python train.py --n_layer=13 --head_dim=64 --d_mlp=512 --norm_place="pre" --bias="none" --init_std_up=0.0266 --lr_mult_down=2.0 --warmup_steps=200 --train_tokens=293000000 --steps=4874 --dataset="wikipedia_en"
Each number is 500 + 25 x the weight over its row's rms, rounded and kept within 0 to 999. Layers, rows and columns count from 0. Numbers have three digits each. The size before them is the row's rms in percent of the matrix's.

# layer 5 MLP down (transposed), 512x192, rms 0.122, rows 295-343, columns 0-95
095:486500516467462500479529521511520481498476446546465534510476488506471515495515518519495512509480492503494527477470467489535501538502434513512505525494488522482521490510528481496512486535426503476539553474448486471472464525504497525510513534500534511488548538515524521496512472449520517524
100:531530478498502495505500539516501511516485515526479510489484489515498494457543490501495505573500521484487504506512581525501513506498523536502495501480496534507476500466547529494510492510474491506451477453494478494503502500517491469457498487481492489504473522475527530491527482568514494494
106:517509539467474514467499485461478448458522526504517505489495519554512527510460516488490492536518538496483477508525515494515499477469509520509482513495482495486480506516545464517458498482496531494480492487524480512445556534473504413524468510508455450479494522458500536478511500500506489497
081:545538473475475500526516496469508492525492465484533517497519496509544539455483516504479470489505463489473504500516534527536516475475499511482542521515506522485516464513548516508488480517568535478484518512526504492527524471539537497531480497508476455511479491473491437499477493491471500509
095:458472524486485522514513526523501523446476510524477488496521532514500552495461493497462512529492516511492474466490537497473493471506502485503522503474571476510467523518506551465509485534517469503535518509510503470508492492538508519520503527537502500445540528554484513532491540505471517507
093:501495487524531479527512467467495532501504508492509546521513526505529513507486525476466461487507494474519503533491481516498482513500464528504501503467501516499482498529533460520474519527507525533458514509546508489461508472524538512477555474479459509447501507495494498554496499546506471480
090:531504519489471494513472482506558494425488543493554491451483477484499473529450512453531505532457491516575495497516488469511481472492551513498542489493478490488501501545496517479484511515484499489454486503508511489472497481540483505487467515495512473510506522510494496496529492487517503467
105:508511472516494484520507475493527497547470505533534532497503505516497469485464511525489561494458521483486471484507482507521521491505504484495504483487533503489490476503520487492536496484468508455491509491479510471487488498482535512512516463516499498497529458501494487533504512443547512536
134:495477480505511492518493529484493486507515503502493528488493507405518498501476505524498516498506501486521510494497525487546444461485498475524486491495507510533472545484493525496484488482493473531580474499507511527476542538505515510475484519472513494490527513478434481492513467506529481492
095:508528484493468507482507549456544515542468492504506491493530562498468489492538486515464493468505492491448443483543523463495510458451516513493512500527505531465480526509469515469509513517520510536453487494542537524502518539493478476516487488506500512522519546513498489496454486470493501498
102:480498475491509454503549505504475478507494528459489501483495480464524510509497536515503476451463511448482505522505493508538478544528471518508505492484463508444503489495492490502488480515540483494537443543536530527512520514513492503470514479514494480501513533503504455519546468535536536511
080:458521490447502512537489472534515508549493520484494534504489494515534469506499486489524505472502510512495490524510537474485457517509528513508467506503473465520488512503493465513507487530508484503473487506512489489451454500498526491467444472489523455491461485494446486508487534551522572508
105:459492527530478483518510502525483494491525523507484500515486533515550509433526527474509500506484509489531558489470474493476505467439549493484488480455518491469490460510485514519490480504489472478507516533524481499515491495532540503562508529516498478509465492471502479504538540502500501495
096:511488484525487507507524499551499506518507503463487466484492487521511442479501517478487488530517518508469556460501492548493530477534475503474545488530525492504501546497497475516541495484533486545459511533488444515457505481535529462469508546551489490477542519518507583493454504474528481458
095:531456470524499521456492458501502505496491502496540491509533488515493525539513495487449526527522489525555521516521487490524465579562472519519490498494508472492522493522475439526481494528545542509485517517443503518532512488516514487498500486519517495510495538481492486500546498507494504465
105:558455510499468520442529495484549527523496525525497521486426492475480540511498553504490528514497534479470469516485492537515469530495491534493498465541487499518500523479496447448487510493523509496493504491471505497489464529485533503471476495472532515533468510495529522490495473499491480481
112:496484494477449509490503480513519492461498522512485544528459520523519512494544516464499417476515511501476478536541525467505492503512500481512495540485506474527485464511488482548511495512514538485560507464494491506529475477495540511484478507516534529440501535513526487506530533493458483498
101:523487519526502450520486472529521554497474489462538532526498499481497525468500545485518522484500519505483470491518506520511483500488457510497496530482462515515506510469455533512513525450503470493511419524467518531496498513504496511500493507502506468494540510498505510540479472498492527491
104:537486500496492496577495509533509480506522491490527538500510488513538544498478487526513495523447462508546469474444513534494502491495523517540467528540494486477514488509436515510516510531506527498522515444514497490502501497499490501520481461472502470498475499522510502470523459488474453489
103:483517457529500536509496479526478453474550500488525485516541465487522515482467451518467511490508481511494524528523525506508502485516500529476464475516521522519498458548485501510451500525511508454465515491479476500488489475525512477488497476535502506468487488504471488504492525484487490478
114:503517467441490546485493534505488532508558503481449508491493525543507464492496481517533481529482507514501487517491499484517509493481499515490512491512493485485500493556536485460537475547534559484462501514488508481506504479546502471520516500477470524452551511505468439496503510460470512513
101:468495487524498494517501530488473470504471495485514516526509522444466506527452502504517500468511468497521511530506491494543468463506471475531460467492506511449513486473500498506483513472497522484480530528549467470497570507508516535492555510522526475501536524479461499484511482436520439471
100:504444461488548497499506497480451523514530518545523486541464498499491511516457544504501488531533511473500520516499483502519494484518484472487490476497494498500481472546454471455518508519487494479510515481510488448471474499506528560512505486526519516507497460482530455484492502460494474526
104:532493522508537481486475542539453543491513480461461513507503488490514505511495457506512484482492502492539539509477487481436497483511485548504498508483503508500466544480496522544497499476536491482511500512510489439559477501529489489514508520466454463492536509552480496497496507497480493505
104:471535544500508516484459507537508485462494496512517499506507427501457543534462514533512500470513483515519506504478528476511518537528501531526495466474539502472497459508517503489541501493512480552490498474494485522547480483505530478487494489483530523527502504506516421463478484544498496495
102:543507495511491492495459505526504453519479506487530495540475471492535496514461529517473508498509492519562504513490452515515487550538509460465535506483532497579508526433454503512516516511527501527545549510456520473472499496536492507495533538494547522484493495516490477501487495476478528471
102:487519462528507554527478532493493507492446487494486460483516471491533536516527500500497501540495484547465526517515502413480509481496489501490490484500542514528531521505456514510487485523531519485496435491536495477521491510529523511470524472474507472487489481545541518494491544498493472476
096:464535517521509463455498506502495512446502539496488491505513529488518483515521503466490504505503527443443463482503451524482496497497533486520492494546513510514543483525479487526491476490529493466498485524500493471524518442500504506518505518517504517491430535532484519493463484496526505493
090:492495537450549516485501503524511517497508513502459482470496492526491498490465508491516513502504498506511490494480492494512472495507488528528529488501488495519511518444496502484476505462464503515563483496481471483489478488497450464547479502553497522510523543517518478461483529491508469504
098:499515503475534517501481462494529479502477517518486456498521535440531521531501477463507478517482499496472539486520502529481529482488492543432498518489524522494465515473491485514494496516495498521533512484475485446479468496541460504472519526494514521538454506486511503494509482508460474492
090:511486445495470504455507499521517517481472540556533509499469491515483478505488497534537511533503494492492492494472504506506513510460511559472518467482522513462480512464495541480538481473547556466533502554459529478526483526485539502557519494471507548496519508438527506481489507482497482488
104:523477437478537507507518505493466528503478523479502522503506469570517519500533488497499507495481509500498531518520537502495513510511474521531535478477493444500545526479473493509496518512460470485459502498493486541485488492476484522466449493534496507505526513507515509556499511518495526539
098:497479478541453527484495513504535479529508475490507439500518507552494484529506480479495498484482511521510522498507524505521530483475479489558513477518506492490515526501503509487472450527526492521462541476507502479517476478563520498466506467530467500435470508550460474506445537506534542529
086:475478520572464497514485506470481490478475487502492497538493526497512493497512526484494564513472512517543480552478478494510522489505513503546520496540504457510494477493497490528517493483502506504526489457490542496501461487478535485475519558473552516470543508470524500497493443512523496509
107:528503473485498515517468528481493510537524485495516490472478507525490519527500520476507504526502480502493499484518553523482516546498502515528481507483478516475527529477524560440498459481497495523492515509510496538496450523497505486515551480466485504493446481489570508474494479485494478509
116:509518473504500487517522503510482528477530499494501516505472527450466466526515509499538528455479518520481436502492473488487486502510525513511513497496510533454486490521545499492517518513504467510616490504525486502492481537482468431519504476474523500518512450535483472501496465471507502489
103:504509540527491513511518512505474501509470496506510477493505498521530491482502515501503495493474486480473575497480517495507500448492510551487535493505539445533535489524535514537529475474506498482564540517449501483517476492514500507494476490489485465442511442481457486466486515488482517476
095:491506483476504508506486536490531527510514510453487515519506524494486507463475496496529538505479477490525505483486475487512503471525492505458525524474503491503479487456513494480530490527443476502538483526500506480470504448479460496559498464518484530502494506525482491506532468532498554465
102:501481480490514555523539509504488546524538497467505477491482499517511496496527489534467527440529495513525513474478472528516521548537487463500520448478473482481485508471458545518527498492504448491515498490485518540519463503488480491487469499498546485510496516500510516481530499489494469528
091:483487491451478507474454521488504510501450495491552468532505515450540484523472479527467522529450477515510521505559502537510511474488516507491517542467512495459518485486504519502495479504532504486535495507510504513522464460503531506467489477503464472501496488481505541484519524496558479485
104:465464516511470500507471468536510482493501499459476534525500488485554484527492477531518514540504451456489524476504514472525490545528486475526501524464501494502465523466475508483502506465500531508515491510527521505510552486532462499548573528511468507526503516504415473520502488517500514452
097:479451444518554492508491496520483482526496511502481492513476534445502513515504488474529532503463487497514489487503495551447530465493476525494508436510527533545498478542503523502490500488455516513475523536538525514500540526505505499529487457540495511490456492514460509487506517503509455501
108:493483501523476493478484470458516534483479500524446496480511458573468513554488497502508506515473482510491531455517571519520504482511483498499504524513479494480447519501504468520543467507493541520539489472537482512518481491517510506482515569453524478489493467491539484484487487529504511524
101:509462491491541497508493507529468513490510537489529525477545505468508455504515555496527519507493512523498510498493494502474497484531534491473506516487513519462501458480523487530519487484529498493530515486468484531536505486508510500525494526528470506508605481533512489521465508474501495479
103:529491502515501547507521488518527500508531480517527487467513477491502491510484481473528546541469482488517545488477483511501519521483496518490483529473490406496517486489515510543470479508542505461540497449494507542487450503507508459503509513499530509508524488522540512457520510495496512514
109:544488494462502507459470508498554503503527473491480490496516487484478497460513529505462455486539540458536485545524544482523495515499494508559520507478532499498495489517513534463531513502509499521512501514474530474510501480501523518471482500503519517504509518477472521517525546528522489494
095:492530517497476488484473494531511539511544525527463483482509485485503509511462510479563488527505486489465491482490502502469503495520493464479485504526504554501502492529525542499520508478501517499544531489513511487558464534534490538504502473518507507499547519535487519485464515517529507463
109:485532514526495500507554485456485504510488502476494494471569530499499524528508495516495485463483490516500491505531477505497550469494502493495485481534462482489499496497511523471513485534503532543488475498564542479478485500502517538495500501475486510469544478495506461478498541533468492520
090:448476522486480553456526520502522530551488493473530447494516531457505474538511498482520437468534495475523486455494483514544512495499482464519488494536511486477546534479500486529516501499519538505489471486487474499498495491486492513540501515460497490539502526523467525541517482482512508457
# layer 5 MLP gate, 512x192, rms 0.178, rows 296-343, columns 0-95
095:486506469501476532502491486488536466505500548504551475477523496488531491464494463510513479511509520487521478532491525482513499485454509521494470525501549466488465505529494507458510497485536467465489502504503523492519526527502486466533512476500524480517535470501450504490546510498502528530
114:480491479479469519488544519473550469483485517512504501516501512500453483509522471498511519485512515490494478477482476497483506492466510484575541521529489532539469486461487517482503450525496513522491501455458534535488488478489486450503495523508502529555516532485478538466500518517506464487
076:536487501476495541497488489486521519457531456518520458499507492503498507492515529514497517521535541510486508469510456466472498516512516514562498426459522486503506482515508498527503429474493497515522448487513481520496527523519483530525488453500521531511497495510503483487479510488527474534
096:495504505515513515482499499493508524465539536498482527513477504495496537548496476544523487501488523512504507464475457492542468475521486488519514529486528527499512487543498441477465489482490495526489471466496487519540457509494487466523482509525486488504470459483507499495509515497541503476
086:491490528514515511465494495520533477444521510510532510524482502492552505471451564511530490491555518506511458496496491560518512495496505494510546500504479522480508450551491546519496495540475501497466522510455522500522493489471503510506516479486497512513539491481485506510457452492478493527
087:534516511523489503517500469547489468513511532509542497486486489510494502495489522488456519465507509501493450482519494485441498489501534487522492519489554559465503486472447504533505489526516509513510456497467535526514535493499521437487452516494449537448528501493491523510519508497517465519
104:490501490532534480521490497557515468511519498471493521531515514511505509462489464466562508479492488476475508491541515505504476492508487515489499508545538505491496518483517511479475487512494497496490584485548507510555519473491474495465503497526498493476499469504502512491505483515477501476
109:509463496546493499512502473500498529493491513474520529483486529450475513420463471483471545453513505497549483476487499522505536483508474526495509488506521505504487484507533513452453457481513471451496473540516504554530557490470502426474472511489500465508456501512506492509544528497497521484
093:510470489466537517476499467471435501495497523503500508510516495548515504501493524524514481420511534469497569477502488522513554529493492480511516458512500502499492545512483505520537494517451514479486551518517498499485472504498486411497506494495543484460504531496445524498473478530476536522
095:481505495475468457455496538562539504569510511474472484506506445462530508490472490490510517528465502496487436502474520528494478505526518491469508526511472483513501467510531492462535507469503496470484493527503508475486492526508475482516533469525492506473494536551499502470504512490455522536
079:535531454520511508419510497468501521468484478508536493516498479488500545483474496496498503486504522513513483437545499507482490459470508535487551493486464474489477509500506513443478505480542483489471527457494492522514527497463504496514489506495481504432510484517545499519478491543506504478
109:524504483517496489502464517502493479488548510496546522509569517490506501499482462506483519441498460453543506523506515516525495470474549501539483464480442494500461533447507528509440522513518483488461511511497487487515497481496495523509536489499478424522470510525483523491461540501499493514
100:492533487556495501529511501505520508495496480531484507513518480478534471493491499495498495449523471492506483502505531512542556530504489521506515503477444498534505524526502501459504483512510539505479498509506557537479483469488490470486510481515471484557494551502533526499511474462537510562
105:513472516514454494482511471495520509489507501505495538529505548493537501537482515509484543552494476483539504514513512522498502503495528488440478493538541509470491476511513532495483497487486510516510478478481548511492533539515464477504493572504504509513502462447508479459522488522483453500
102:530487477479464515510503524491507510481560478515522523451499490489520471500468560478526501557498467480467441508510538483481535528497466511527507485498481495504558496494520514422543495473476493507514474489497504487496490493500501491503491496523516510489513497495463496483454519488498492451
113:462497492473492483456438490549460518420499476528471518514501517505470491480496473467501527501521498497543496469486481508480471503554485501498468555496491511516494458500507509484546512494518521523498528529479477483500476491506483501484522491506513539519482525498484522486471489531535460495
104:509470522531498564492504507453512526491531498504481499480468486514511522486469488487486488510531490502538504459491497502495499514499463474500531474507520488469504476488541503524556479512524535488536506504509492495543525497469502507483469477522517531521479529527521509464486517516464520499
102:449499494495519500481495476516505541485478529465505529501538507493525484493521467480524534509496510523486486483489506486484475520524473521458485475515499514513519488457473490490519477499505506509486493471527452495529502513471543444495480495532531492460514542508506477455484552543540507562
099:517557484535492483536449512533474488481518511497510479509500488519503559493467536542465503547508486512498500514477498531508478508497562545523446475491491489492522486481510508527492509521481492491469537477544493474548501503513485519484524489499453505505462524551467517467506527483495521499
111:511476524462504494519504524522504465508512513492502493461488511502486529511497489526493489496509520503520504478475540509488541521517504523515448524497506513491515496501544490544498451443532512468543476458514490532484539512502507464484541511502544477529469518499506484465525464488509493484
100:462517521509561482547486478530529544481481499476497506484520481491496523469503527522503497515500539505518509452521504478467515512495569488507504503490524493548506501463521538481521504461525481480484494501506493482499495510463475458506536546471510483485493504511508507504483542548484456497
100:461458511506523465495494533549491501448539499512483523504497469515526488528516555544501529511506496476460486503501494482504505501541497510475495520496451469498504469553499502474518495471473518533489445506502511523488498488511511507502468512537575495495481442513525480442482507523520480568
102:451507479537489521477478470482498484452514465476523481502504531473505478526559474504481498505473468486502486520497529503466512504512490528551508498501490542491478539438517508508532494473528518518501551456513501522506524504515498537477546532501534477520512468468458468476545519482515471503
107:498515510502499526452505497533502508526543499501495545502510505509484542528469477464493463526527544537509435463490467514488458535488528549469514476552521542485513511535553505514514447512476506494521525492479494533496489482506494497463504512514541501483515539528462526489537462516519458501
104:521517489554547503549516524501505488542480492489505508539491513489477507520454502504492498524526528518538509470536489515520510460475488444495491499532510509503463499512544498491511471515512487502477483493521497556525491486468499509438493466553485569481493530459477514500478508526505503498
102:511467565500509479479509489497487519514532502494518533482523497507514484494475560563560459531463472489509489441522503478513484493504502496519464525507513501515488486493469522490495442492505515490497535565499454497559550536501477511523526527508524469554467465468529504511517510545470512497
091:455533515506508468513512539487550523484461505521491507492527446449490468499485497480504498462488513470508470503518493536533468516501517506526476504507494508531515484527529545476450511498523510478510500509525510549513488505486519462511498501560490496498479497485473492559480502494511556474
095:498502505497536493479515565475493489518521496502502530509513441527488499461472484484515513515459521498494483487498489462457477491481495495499503474512483520502506498464501497488503472512389495536530514493499554478521461499498511521526494522508516520500522498529534437493467475510488502491
100:500488498501512475456474479478458484516461517508514475474494497491498479486521456477480508500486494467518511479503533477471492478527514546525487500485458485476541480494514449501499452519512513528500512554496519510498493493503514491465511523461493520498474474529492573469526505520487469471
088:518462544541529526504483493549525510515476488535495516523487525476487486522491454507508496454508516475498535505460498525500538484508470503506523491492512482482532537490499501461452504486462514538514516487541476567481530456518486527516490511511506475503474504474482494483515512542487535504
106:491545489475564513523490500487504525507527503536529525504509452507485495514477451490540461509457514480456508501481529486512527492488497466512485489490466499499529520530491544506467472502564515519530483521494507473500487524511523465505507478480531528506496486501484487477514542484516500534
111:479519540506484473498476495502523522459509476533518493508486509433517501511528509513528530461488501488485486521498557527520490511470485458482557442486465471465526486502509536451506494483518515522493503463478471453508505512517482503502525479499511483523496471503471501551521493503495482447
084:449533466529462509507510511539525510470534521488471483503521536479535490494492521532501532457514524538486538481516478442546458496495478524474477523493500495511486464485488522464474501534524460541499512475515488507457472526526508519521476534509514480516513524480527491503476501509517525488
105:541564495472473495502494492489483523501507523444432498500515495510496493455512484523528495460528524465564478547463497529495476509520500490496468513561501483500484484466502490505476477477523478526517529509506477533546537488473481481507509493505497508475453525533513529531511490538477521521
114:478504489494498496542544468478497523525509502522464517514520511484519460507506466476492530504525509498521500561505538492456430509440541498492517475521492512484468500533549515480503480514531488491514491492479495485488521520521488499514542486497564466536465438523513535522500430452503486473
106:487499528510524484487478461516500491497530493472527558514499524512458509508456512513488500483494547440450503491512544461492462461504471515498510491478542501507493478505514472482499512521524464494499469507493486497510510538503458497535492510507507491476540543489538489507467465487497524480
096:440517497488542485504512512527489492492525506483499499515512534490469509500496503475501508504497490459473465518517475461519470447510465513458513487495465547496534493513472519518538478493522487482460467535521511528501479475514495487465518468537521490537508472501507525503516521458546495537
110:462480494515472423512466467519462480510475506462523526503484504466474497479514548511545523475503487524505492519495503476500486489520494514528498494521509530514517503495538505480481489504512504516449520502497468471515519496544501505462500509462477539484511506518444501460519557539498515477
090:463457489444506504480495517536477480474510457479496451537513483472496521475443497488459483475459473485486514518496484517508488510521499536480495537521512529497495490556504514491490496481478481533501490532547485502490452517485514490443492488473443498528497518551496519488516463511521507500
110:511539488472475487514484461507529463518527509503523477536514545503489528471495514525471464499489528534510467493530492489464513568497487514508522441484514449519480490492539496486513474527513524528513516496503478478447469503499471490498508468482492553478495519526503513473502497498555478473
099:493512495462506531483524492453522471498517488555525500508462468514517528550480458542520499484486519524486479454528465472511468511491526503530470589526510531514512515478503481473486488494492471533494505546502503464447507466450475501513504485485511466490531476470509510531522486530489507496
111:474535548492514478507541506512497516486467491552453485493467488574461510494474516518485512520467459530500491490559526559510477501488502505540511503512499494476496513512535486498539474511508533519508486518499529490488505457515512455482444461448518460481500523509480524479518505506527515501
103:477515555512495513499506538503503489493455500450490479508505488479552498458484486467544502489555471495496533532505510497502440518465551525519509508531524508529506505483487491445485547501462516519522515535489485519482478492486506529473483506506519453508472526481500469472482550505465530521
107:531548473573520500515518540496490527535499499501465498517526494508522470508517430516475500490480498494465503440515542465500483468483521496520509511536507489499523492504470491485501534522459509510562501442490478528537488482507491480528492506518509486523471535475518502491502560516464474436
112:505538481488546497484507477449517518511502487502529543524487485494531483513463467514573481534473495488464491458496458468486495567524484497512510502450491490515477515447516486489496449496478478509493488534461482531513510498489505493491501551531513474530496475532512525518499502511532507516
091:502515502520484462499501532496524481531484509509446494506499546479513480483503503519521496540562466501523488539491527485511511504487488518483477543525480449486492498488518452434504490500494499498500502498480526514459539488480487490497513485504463470542512471546472475525485501501444495496
106:504510515524491525514502503496483478474542491478549503493508488527500508503468533508483472485542512471527482504495522496470479547522536489483497522525501506493504485480507491503498492527497525489466506526455485480542482543492475509507535476481563502509501454515490543451525485519507492477
087:477534497481523522509532515511526445548541506474490515508528513514494455547494451515536494491494501445524492491544530476543529483506549484472520488491534543494508535491517535513512497507519507503511532498512542453523495494509503495507523491504516491458434474470517508493498525518503465448
# layer 5 MLP up, 512x192, rms 0.165, rows 296-343, columns 0-95
096:497473472529480502478542497519478559522508502490488505508519523510534499484471515532517482516491482503488507497493498520481438518497519515492498524542538499514484511488505535520464509548529553509455534477497501502512500535480492481484500485503501537499513461502545498494496464495512476486
114:499469532480521486489502493472493532461541526484479518503530487503529492513501481483555486478510496533497498510483495519466491541496571532507484520475544513500532443496481482511488463494487530480538489483497535570512550495513451471524495553542506484536478488499474465478502463506496528497
081:494525530470532485529492488481477500467517507495518545494503461515505544509488517504500481519516497498500492512479525483473500455517509494498500453462469481497474532500470509541499476454434525509572455510510522520531498496490505434510543528506493510499548504483526515541473505524446512513
103:518529490528528531515531541505476458446520460494544515508503460523528501477487502475495488507536494484495458489524503468486472504528475471469486499486481491473512496486511500488494478542454503509465493503549501488521512522462468507514514569444491483495479473492483531514497487528518501472
095:489523500496509498486529481495452507468511525479503495469462501534490544465551508490468488510522477501517547475534483534489519507505483519509465517468493444523508499440509489528477522473500449502503480521501445526490487509512487541507506474492484497483512546513486510492485555449490525479
092:558469478525533487493533505498507511536524502493481522504516494515506501478513480503479513505510483511464450491459554461498510481509492487476481464508521531486492523476494497542493499517497505511479480505498519463485519515505509437524484496539513509479528539514528501500466551531558500479
103:545449472499482487504506474514504466481494484515521511499495499470512522487511477508511514470506494470457530508496504424504485476451492511494517507498473549506454498491500480501496491523517502505492496458503489505489512503500534495495504485453526489513511538470452517507498547502530494460
105:514503473468510499511490470550526492475492489517519528490504524452493475488485502506537520523500492465509511470488491482504484468490483441519484484458476495518480478514510545500508514487508491474516473493470522490488493568469466539537501500530486513502495525493506499501510474511491511495
088:519475518499542496505518452518458471475518493493514534475536506529523503522478514534468461506465486492524534493492530509515491464500502529541497479507471479490495508501521513518487514505539518471474427485517525503493489524495505557536518489519540501496493512511491489514467453493495500518
097:513517507445501436488501511491461475515492500524479467494533467508504492487503444507536537549520481505543488524517474516542506494485473514545469516534526502476490525459552492519451481503563527506499480500530469472478533518537479479508538464523507537551522509503481496507508521507485488497
079:495509532469526495511513503512528492506500501455520517446494457525537497560479473501497474483515507503495478457542460513491542527479518527505509499481470495489512489525543461469495504511564520519531545478527450526489510499471496550510474530485499487500525517500524463542475511519480502504
106:433468484484518499510528518520461475512533510482512531480500514456507518520491512498496531495489525456436485476463519427503506471483480464488482522474508447511527512507478507511473500464478482460461531527499458557503523495501492505468478509471545482469481448501501515540510515495512534489
099:509488500480505522492489480521548485480477486546571529513485505517495487481515481495488522503496508453518479505541475496486543484480464540510520516518493536483510514536495493476465531470473532511510485530509426500487490515503507502507531508512495466516474498479509503480494452500443503493
108:514549537421506464486481508520497545489484486499453512458486471482504479512513518530520477535506508434499508500493513458506535477491480473491501513497450519519492510495474495510501503511514509477492485509489516500521521472544514519514453469488512476497554506463532472516526498490515545490
105:537492474488495534484514479496508510459499480487502529490470499451520581490526547537505489521533536517455493480483485475482495513468508491511482482480463479503442489476539515505494495477500525551473542505442528551475515506507534483484467466470519489490494515475530485507496489530514510477
110:426487517476481497439526522505509469488492534470526564508501519469493499549523462480495462510553502456552514515462524486491494501491493502533474512524507497481523523509507479504469541509515488497510502503485491494522526516492482461492483489484542465456487513490511547506536452513488488513
106:452530510502509534471488504488491487517439523522470488524485501496490512479470544516472443518547498481502487469467487497511512477513470513517491506445495545495494504552484493484498497546503474509523548449532505497523482496452474474502498500494526495487503486514504579444499510486500508486
097:508492540495524472580491456517479499510486496486507490503494507491499507477494531515471471518464519487469515470460519488540501524521463500507480514494504498454520454514530486516468522518540484476468504503498514508486520478515480514494495519534511479498523504509525485561511463444466493462
102:490517479562516503479506478453502497478504472481531481493494467511519488492499502508483520520502531501504484524476503518488476514507500511477460480558487536514511509499498559527478519548533507486554554472495505451465510520507491502488468516483521456522495479514507519491531526540472486490
111:470480506533493483512512464496513500519478505493568493490492562480470487510495497518520461512534455463509441460491507519508468465535517458506489471436516530535493532514482510511443512488503517504460563500497494479480499525508517500549497500539489479506523486501480518462489513482515539501
101:530486510444481515540489515503509535519492533509506490527501535524524480500513493425486478508496495490486473519485502445502508466541492468498515458509514499505483469484510501510496483475508520470543478495465499518504540501513477492469478490500495500546475516523505475507526454484477494562
106:496478440531494467507472509524519478493535520519503499464523514536529494510455503452490460501488540504498470477513481497515514564467474525472498492480509527483467518517502460430478476503495485510530478512487474478521496480518501480548543494512529529468516481512508469458521513499512470508
101:520473461505545456567476489512512484499464502488487468520492508491532489504483509475493472486490524555548490480540509479521503501535511552477462505509454521513491484486546557517510483493482513525522509513508501482522505493481501507505493510520518469509569517497491508526476537506518503506
106:481448527533495511507461446467502488501517466513485522462512480486516516520590523494458507450500522511492484503492505506509471475516510509516466516508474555490465558498510482484508507511527470479478508503427477494507486491543517514491539478520507456522509519487499500481509494502518515482
105:533494468471468487504544504482494498507502457502480516492521480523453468460508396476515538472508474515523495558475510510499515494475483515509527522497479504514538445492481473497457461480510518497503494472489504506529482514492517517445507526489483488471489498476507508476469486530487508522
102:476493469494488523498494483508498488492528496476538471472517496487506483497535430495502485466463497494490480478528511512524510478475487528477540520483447554501510485515526472500495532476502470532524476460533451469523477533466460492549536502524547521537517495535505524462516503503489498516
094:504524530517485520497475485501506528467520500487506518552473491477508463481518526511521478460491464495470513498519460534484465486497404493516510486509488473466525484523500508475499522525510493515531477482457510466523473486531502493490504480548527501484467484502461502513489506485492470494
100:457519484527491502514498525538510479501520486471523493497500506460503496533523546501505510466503499481446523513460527508532503523499524474526479522499516505506506524500500490538520519497478486493489530536493514517498525482490525507480489491478516450554495454500517514436525524504500506472
100:541516483490473495477503500556488466518509525503515527493497492510520493530540499529472549542504516476480473538494514463469516443551448458529518497485488489452535536470516535487497521497491496498498472477502483511466475533485502488506469483470524476504504508526511519504455481518468492448
095:480505531510479495451492476491508468487526535543529492542520467530507495475564479485544474503511505480498478478512532527480519484506476504499492515484520519483542481479521480502467498513482526468514502475483501475492462509508506513494537515474468512475538505489479486505500529452492462514
105:457469503529453483513508480481462497524515500506497533480482531492512469509473482490452451540527501493521481528498514506497457548542470533552477474483494500540526487488505500481480518509477452490504507447494467458485496541482500505524442496515492496473508513464509531456516498534516546498
108:518504514534450508537517511498490526503488548511501502486542470505495507494540512494532454534457511526496518532486479497490475505480491465505498514493480535514550494556447515439526478504518506530454536525520520528499535496490502517473503536482496474552447505517529495470506511526466509498
087:514525451539513488483517488531494488517488525524457523478491555527535491527480514536512507518492516492535516538496484443521530472501481536523481513494492514440531500531462524452512508517530566500499493496507487491521549508455491484515511464540479486507551505503501490517456470503496498495
107:509490484506499484461472509510491481503552478506468540533534507527550498486447574454505478494478513514518484531458476469497544513514498473489565480519489503497496513463504469501485510487488516512475483472470499476464484549538527477491492520492480504515512456466514502508537477502540558516
124:513502522484509437473518505480534529524489484485461487539491499466474488504527512510482527468504525508524466526504531521457517537429499497520508501465484557560471490519520500504483519515487483495586499485499512491485468518480535477522503474493494461514480515524500546515547440477504494455
106:492491478523502446498461471440506480481549481528511501490480468499511517510491483515504498510486525540513543518491543481494503491533495517469502500492541503544499511487520487481461494498526497544542424508483503467489504506500474525538485473502500475502484478505502495496500504514527500481
099:444488506518507521465490502475507525484455514471452514486525460518524486483520522504481586503494506528444512477527514437485484507499503541461522532529483474462524517465504506474480522507479495518509522489492470488484491495497521504502548533534474468510479505484462530506473522528518467528
102:479524512534482542528538476525474502490499491501454518548511508504509482522455523515517501495528549445500528498525507490520507478516501475464537503470500478528459502495521490495527515498474492489507462517548490487493499470472542478494489500518528524507518524511527504518505488487467538468
092:466500490460494497511552519484497506472460516493535502538518531503534512520478498516489472542543507489474483486486478542488478542498518479480497509519515475489493490513503495520510515478473459523482473503501483486527514487486496449516503511495502508535570490469558515524524472461456512505
112:499459483500553500494496533474494449517507526488473458507530508525492518484563464490490485464488480456486525441467490552522506508493515472516526525531514510487459507528526499514499506490520539524539511505519517479544480491505491522470483464534476487522504468514526555476493545516448505539
097:486496485484491487543495476465537463527482489463449477512507498514583521485495491526520487503489453491495510520511489488500466500489484453529486459517502526497511488499516511512483492521451519527515498493525457503513472546537525534506517476525481549492511510528507514479502514518555533507
105:486522510496516553500443487464537506475517470510457486529507502512472512510474506520515527475525506511538525477525513494520507478513540502503485547495459557484499512485535511505504520491470541495518508501513543519493526505504478479494498514495456488478502492532480507488479507524485468544
104:476498528538504499560506477527491486453506489485530490503510533460466530533515477526485497489539495511511494465458488501482546491474475499531518486508511494514492514506489450447513479544513509461524503499499470483466497492517534476513501488517541453490479536548491491525495540531521560502
109:500528506506544480524527574539499474447541468445474484522492496480486527516498501478509515483542465497499557502542513464468531501501486461500535548504487494486478465519502454539474502520512542529526517484458506480497525544495540519513510494523519497505486518482496483507507514477454486464
111:479478475490500477545509527485522535509500480493460545515507489493506543506500501482454511492484478517508503484469518461554481456486474484502476510470483466495515485518518518473496463477476542469523494524482519485509569489523509532551505478527443496500486536512518513516492538562524507492
098:501490469502510477511481492496518486525496494461542535519462505524479493495503501517457513456471503494511499491510517542527481500539507503515570459425505452529534525479481506517479503504516484514500499500556525505532507487465492488510504490488533505429483498490531510503535462471505491509
109:476488512501479528453494475479514523519459543487515515497519507514525528475531513520501487514565484514480498515535472535535549492466483423504477488479481498517487526488519463510507462478496501477507488491494524508527499564509499538512494490541554506526478500498500472464538461497480483512
091:486529458505452513486550499478493495498502530498505487479546521529474475490490488491516503465509492523484499517542464520552528579484487484519478486483534500504526515462506500525535471480467479503438495506512498498467486524528453572522531501488557498512478514490501501512519519535495463543